Weights of a small GPT-style language model, trained from scratch on English Wikipedia.
Size: 11 layers, 4 heads of 64, 8.55M parameters.
Architecture: rotary positions, no biases in attention or MLP, untied embeddings.
Training: 416M tokens, 3177 steps.
Each number is 128 + 32 x the weight over its row's rms, rounded and kept within 0 to 255. Layers, rows and columns count from 0. Numbers have three digits each. The size before them is the row's rms in percent of the matrix's.

# up: layer 5 MLP up, 768x192, rms 0.267, rows 141-157, columns 0-191
# down: layer 5 MLP down (transposed), 768x192, rms 0.129, rows 141-156, columns 0-191
up141 097:078154113163033162144116201151137127085083180143107114117119138119121150144183090120142180054188153090095104147172131173145128141161100139144127138109099137099115107089117095141161105162107145142127122154154108136152111149171112070110154184118093185131176172129169139122118119149160128089131154150211079133089184070140133115161110105171145109151171116159188138070133157155097132138124118107121109084107135123054172102113114063169103155116085168073123105095114133163108215146114119106150107118156161157083165104134067133130135158052134148136108126145095151097129101082074100120
down141 107:087153085113056174223142115190154109186104151089105113132133152102144140110143119090122101132115104147133148152109106117116127117090148124178131092160082159123076154085159130150136139173109121097140125115094174152169121139097140094113111098156096120099147074145122105111190149176088148115145181161134132159095116107151056104108110103188071076108087126109121113160165201165157144134106182142170133079126075165127113164115126115133136131190144140090097117086125125144124196109106126152112127170137134181032146116174163111117026130098087110087178193100136155168120123131122132168
up142 101:142191136112216107159128134120123160124162114143093130108100058077089145135161138125062099193095159096118160129088169090104142131091130120129104138192084152125128136189138147117141089184136151110114124145125119128177122112144130124132142100097062168166058068121136185133162126073110078124121134132201144114148126149103131120197080197163074163121151101150083148106056143129122090173160098164181136146093124172131094138141130111177145171130056142090106188106158108151140089146095072166136105116177151096124132144080147171100094122079117137132131074111161117129123158168151157120
down142 093:126073125173141106092103087088101204075163162124102156051130099146123118205141187090119119215149111083120165138126143098147103171111123117083140154095072124109098094172140115157111129139146144061116114093175141147178159085152098125128107139104189100135121109066161119110143143181124095129117127135143193132124179148127125076113086165069118101109075205125174136097117100100143159198165161114072158139170135161127097176122139132102137131145120194139111109081131136194116138103091099117150134128128211121147114129138172138099126091139105080185151128131126101095150101074121117141
up143 098:128096119122114160120138154115104152101113107160151185179122146112121179098170116173089148142094091166169127132139135132142098118114156126130150120171140085148168131151097075076154136134135106147134132114167158123080089125159064180115110129165105093142180138178143101108166099093142172093129099145118139138090103056066151119113085139140101139188104149073149105136094194170080096137187113163098130174115106112078160078124152128121141149128122118177151126084127133057127182147121181062087170168137088171106093173178209092092145104206102098114086107113079174162123127177105087103
down143 101:117141120081132206161080152127160086141102152134165148078136116111139079150133187179035133081147083115105094133121104102154153128140151113152061118093048123147087146176104099095129088109135145142132107104121129100193111094128111156147166118144113116156114153093141070123140194159114115129073099126109123124114099113153113132172092158154179144136116156128122130181094135140094158090133115134122115153135122118118178101128115161065080143137189166163129153065105112151110175173190155187124157123177083152171121137087139080098143134159181074107107182106180118175119073171049163133
up144 100:114109178146138081124104076132112158061107146140130097132093168152128162096127091122177111091117126094127173157089146141129069139144123144179133087110138124167132169116153163129104139084078129129143141060085142081139119111150128062118152125109143087146168102111126132120200127170147098120167141093128109162099113166146150158142121109167084121076133050116164113173140132179145135104195110164109131103160096154135122122138139114085120112176142073232132095079143096195158110133098200107174167122113115115171150136201103198122118159047058113137131105160092105084158150160147122162
down144 102:118162156094124101122103119135136162153103121065156044171081200185086150155110105140172101128127095130079171133068123193190159117132096118103191166144117127136078106129046133097130078141122122160116081138167130103115091178104096109178153133143130133133065159116137096102141180122191128151093109113118107134158147091170118185196140128181126151133095101160128134110147136140081097073150150174150118175051164158066146112185073115074155174147145086135138108149109144113151139157136083105094112120127178092091146155155120092136143094094150149126165187141125142140115117083106142091
up145 106:146197124188164103078129101093145091104120028118091200125142122138106127135151131201085177102197130107127150177129133091075115165113091103164135125168125116095119104130081106182141141130128170119148160112130130122118134160189181171103167194094113166131160154086116142086112074147157150130179160091088082133118098088174091136169106081166119152149132129121144077134187138117164098137115145125070127099112188113091108185116070160090155153157108059136135169120116138161111117135197140157089106156155137115099082141093116192121132104138082082124128098128128147159101127068132137132
down145 110:114146155127131137068175115107176094071118097156089167148158115128112126150145178136051083110092137082100181167118166084092136064162109142083141125086101189092139161051142159112150157133144197106144105134167180096118123155127089170115083205109191153131196168105124108040149165136150154175158108099141173137120048128098110149138097129141170107067123124103124137120162131129148173125130086173134083152168119135177134152122120148096105143126130115131105136108140132101106132080076126147075137116188121138153091073128114144077121137135120143188167123150112139160101080076103170128
up146 106:129103108089159130097141109165079151130149077105128132155071117151136120126139131075098145169131119119117151092127172111123151151157153079124188138161185156127121171149160110105107136136115148107132143153078149164159194103086150112112102120142098124134192167167178158141116146102184185139085112111054108156125146160104138052161056128122137196092093149137101109117077076201120112141145096131086137120111097102126109137113197138137099149161201099190111128123144110122106111161091134091084177095126129100159102136148173156172031144193141076122117087113116088162098058173123124146
down146 110:187140177143161109147130153140101167106081192069167102120108092121105103201137118085105102172107122111174131124152132138175142145138109103122150161101166132132074091144153131119141074120139145216203098154160117124123149059132109136129136167093176121157179097152174119145086140133186139175157133127132126084110114105108157168179084167127118167134143113068099177082188102139095112070128143139059119127130127080083155103141155141151121131181139127164157101137073139108132084141064118088104114108126149092114191146091158173086066136123185126147117116068125145097130108069112069095
up147 087:164166086167147160124106114149048120134115130165116088142130171144176106082117105142157104189115101183172108055130108150197105111145127135172177099107083111150113107101129179094125166137164137072146158095058122157102111135101110075184151091102075091139119139147120116104164125129147105107133130116161102103067116126106146168134069120127110110164121125124085137157182093121132091160187077123126094149150075145140134111093137116131196141135113113129119098115105106110166221180147208150131166069159147167084127221157148110062132134134140080134142070101112172157130131111107113120
down147 095:149087147097149170168130069074141119105128152107096147143090099156139152121123130052146081144116121178100120138114127119151209115150185122146104155113066108110127113150090137135164133128114182163119125176091200086113138120086117140104147100142203128108073110125062148147084168149110158164091156151123167075170065144166158068129082131118177211136129135171071160135158100175077169139123159151099097140142144128099101130163169102126111154104145109095163108108104161142178136152132111082111132175127111117162178107133050168134119131110100120130178094172178083112077093101169095101
up148 110:130118149097138174161129169155115129101141157102109124139184134126115088121069134065100180134094089138143178099058109101116063135173119106182122102166139129099138093155137158153148105126178145116099134122106192101128158173156133152072100115162085120174128155186113187167173170094081160114162105172139017140128141093058171148116087133096140083134125126154196104105174129091101136154120129178075127095154143148078139092122122165084154150138166123167121154136135122085099153063114060090178177140097124134132136154109100153083112080162125132146110087138091145162183104135131129165
down148 115:146205148120133139114104148073160144136133142161127068117135096173110144214096134093136125162063136133111141144083096080109093129152175128139146188064144156139196120148142085186110148174127080108141118146107140179132084106153104120160096083165119120162090167108163190221134103120116106185187147120190107069124142118121128130165159142105158160149121130130160114109108109108087120075138194147124125063141138150075155145150154088100127154130131159163132083155089121097126109062080135169158115079073100130154119169093148138140087090095172151106134085133119124108128107101140061079
up149 100:153124108097180154095132121091105144129137124101106137047119136110074184126151156096117148114173119133117122184142122150091148145079083158120155134170160156174129152138157120116118095122123169126123100167165124090076175118162093146129133112219077161092136167150138118106118109136080152155170118161139143164111104112185107062163172110149127133090138114115116140105209135114127113139146111138138149214102138064154124054114157159116101043084118141122108167056198178150154121153160135117136108164199143092074096108060124154108134120141112155089139100101175098154165137058093115093
down149 089:157199145154096148156204133130136074139086137074125124097158114160107150160121109122166136122086167105121109171110095143145115173113162128164104122084158130109137106128084088092114111139120073127126145115122124096139121166138174114084098114134132097148144139142144207148138138153189098072151150072114138093212160150117139099066133207183121116106112070121067095093110143110071124115101130131137092087151140208061130094141173113162139107156141114147147140137112169130139108134069111047105062177141142090129170177138121151124103103146160114096156121088081154117161167105206169178
up150 107:143151101092079129078210137109143166125153129167113115112126115063110105135142112138130091112065132117113143164081114164134096091074118114102077133191164138103128178130124101169156111112130133132095094073086134132173145104148159145152149168068131146106130152169190075146133132159108163113101087186123138128093181131122121158143161123119118219113110156139150110097121079102132099129103165119129081158100071095125155104132151098157217123166146134113102104083136110106086117106161191131134160087180200154128071100124110163169181110116138092123142119090173147090128121081136235081
down150 083:111115096168163098112149123143131173145153151097165062104112161147096125152118156098097139103146100094131162118118116124228182162119195143124161078077129061123062119112136198091185135152092093116163177166118169171111071106107099113137105127130119109136182129123112111128115097135138103116175144155145144101118068156183102161069073135106127114123091222072176087144119116123113124167089111134094088138178119124093119120111142134089154124140156121175181082127095114115169170142118090119114084131118143120126173154097130123112142113161181183080165108169202133129089124112075067161
up151 104:142132128109117124141145174084157096082121118171106082135217107158178128130148123099138086149130147112122079146130136153116119134102162159126129104110130104081154133155099046132101128144110098084167150188116170078142083121149096119207062087128149114120103082062146159113149164129067135136151085135152125117078172151123143120144181160065085197118145191124098106145123102073094131168182145154124138125132067104132170126111126168136119156149081143202149187175119089088133114128136094150156057149109133099112070147129117172213155163130045147136129108123108111134128141096172127127
down151 102:159091124138135162168177106158090154190145102123111161160130153155143107185101128099140133128108085089104129176127100158158114090154149120163111137064163121112179109161119108131159183163121179084118080155148146182093171141084129156117103106097151155174102116107122142140118125127090066138164122147147101139125148169188158138131134146189090116139135147125088104104163086115130131097115171137090127035144137137127130131114109110146141114087088078152095103064070064076186196151104198094123105147083122112170138086072148186083095090116086115148171122196109168169151180128090084118
up152 088:145109124116083119120121119137048161107107184129098132092206108168098118100128101151127151128103089121103143144171171130074150068133163177145128144146100098203097173146105147108134105082098158110111121095145167131083112103183105103163183107085152147078117084145108158113172102111087114109089084215110100094173099153105139161066123093146136181222178153134110080114126082160106106165096124135156110145164126104158157102148116115144126108196163149116097128128123132191039146148163117156140150116150179109078121128117107167154124121184136186123123157124202106101094125135120096145
down152 078:079149081150123125099141124078107093104086121125123124059121185108133135118144146117146175153170108098087156135164194126144128117156151127131139121124131205129077095104104142135066108163140178164094120062121153079157113180115180092174134111101235173091075106112095108068134167145146191140091150081128197195090051183141128130157189065133120122116147116132123128155172147096175149167152117134123100144142177132129110150073073154169106147090073136153147157154100109118108166103168087145108117102165118096117127112118108063125124123098166142142127145124158124094075143121114131151
up153 093:124101145123080117153118118111135169171137187121128075119193092127137092114181121174118171137107174181108122191107158105131062092204142168166118095153154150162099089161125192119102150142132155151087157139070143115136187116071085115079107087101097134120137152116102140095093187124097160132139081116167144121118155106132157106127090153125100118145122134127123122108134106090157130196199100152129099035137202107176077139052139098127149126083097137114130145095163136110148158116164139051170128149073115098108116158158132148162083107165129118087177121152101159179124096115094129073
down153 091:131151073164191146100198137114124101090177167121075121104152155128146145195163120115125096090141149162086148127086071132185128156143135156123106129101108085137113132109075160111098112095167146181119142082124132165089122121148119114084128102124090189149169120146183145080124136103088183160153118050143075148149054141116146089156107088097167096146090125165123116142146062148079127117196111148132152155121170194122087126147080097154150145147050153139096081119168156108183114150145125091103108141091132118128087173078196121132119104105071160107143159128140189169096156163132131139
up154 098:147137184181083060054155110123067123096111087091112077147136135123105095132123152127115121107114078160150113139183099179126129113108148113129116103099159158117114135139103081140101151137106123129203142102171119123134119064166095094138103056085113193145168152139088098163095127179182110114139133117104134164137182126118071176125174188101125155129093129149165171151112087106164095141160091179179080155105105116130106078118036112163196144147133163153088085143158141103140157176176118131169224137117147117132129148137160159094128118168113110120145106088120169132108142104106078177
down154 100:093087137057153150083174137144189090129163175094111078091142124175107083175121139133088115089169143179081141078086059141137117148133177144148177158120163084155196123129106154122172111131096126115153125177053080106132126112095119160120176208095186067184125124103115165103144146109133135109136115083129128102158133119177146114102144141137168115157117080187107136083130135069132155142103137128119125182203123060141070138090170103130118156160143145161101153122163136087142114150118154093168085097172106129133140087102143128131134098097119117183091158095161163080152078109133157094
up155 114:085104137117100140130105150115107170010136097139153099123111110131121166095161102122101164163119151126143141165108188150087126123112086172147147103176145169152114153122113108172160175156148137114109141027147121166151113174140175078121130174152104141144144103095113079105123130097084198195071145177112198121181153043102087132142149118130133117132115123155125131160069158129086134197082074124088147124108167130105085051108100156127068177123125137141172144099153096140076135132136164157109107171152132122156150123063146102120128121120113114155121095131138174172076105161104097159
down155 123:121137127186115139131135128132164184134103138110149159180066152080060091082156145104040168100093157100216143153116132157076113105135097133103120130122172122147163168132156118171180119081100098145126091084082113141127116102142070102109119128168075175143135052166135102087159169131161136141140104161171109129165176152142127232143154128112164154112098130095121167103117105089093108139132127110119079115074073136069149152101091163107120145169135139169151096078125166131162126085096180126134153169133140174147141091128097164170155169122124125123128149138091153172174102086089072092
up156 108:094172157088157172123109090096125121122155102162121124138105179134147179110108131201146147151146131102148108105124083172139086151140129145147114098148129146126136158133127114086138095158128168070124132146114108091069106120155143155062102126148073140065134163117080151160123152150098171104089062098161058118170135110120170146120117174175114122137122115102080094111246137142064143143169133155139107191201106059118086109167094068095135166128112192116118142114174182101142079153153175090145093102111091167123098113164154131130171108168048106186137143115121131109144107098142116138
down156 109:195135059178095106107117163171135102131074143156071136119113122132147094125128143098147170124119125117216104130191127175063093117123134154075107184120148061091141103146181133144145146109123118126183127082164118138161151114166130120161076083154109119170085096140140110127131154116109079176187161156122142112127113126155098055150099147097175188113095087200109110081083128174174115107147124115135083180138153132164165125139133125141133180104185095110158059164079111168143143118155086120129160154128159133081138141130095106129129133079139133078066087157094068099177116119099135097
up157 107:123096203141086121091118123152088154104141163134157105183152103146107106148127122094125171103126112120161202133119106093151113123182138141161140183144142136144157148176107154079082131114141113144097125104084089083140056183041140097081145135135106110157109095121131132116131147102139216108125053126111152141131117117145134129127076201119122165129075158060087116145072107152142136099161129177113177124124158100124177116056191146073090145099132128108139113171176089096108162130183209138175219108062112137116153122112117125128139114120129133107141130183140087139092136098105121165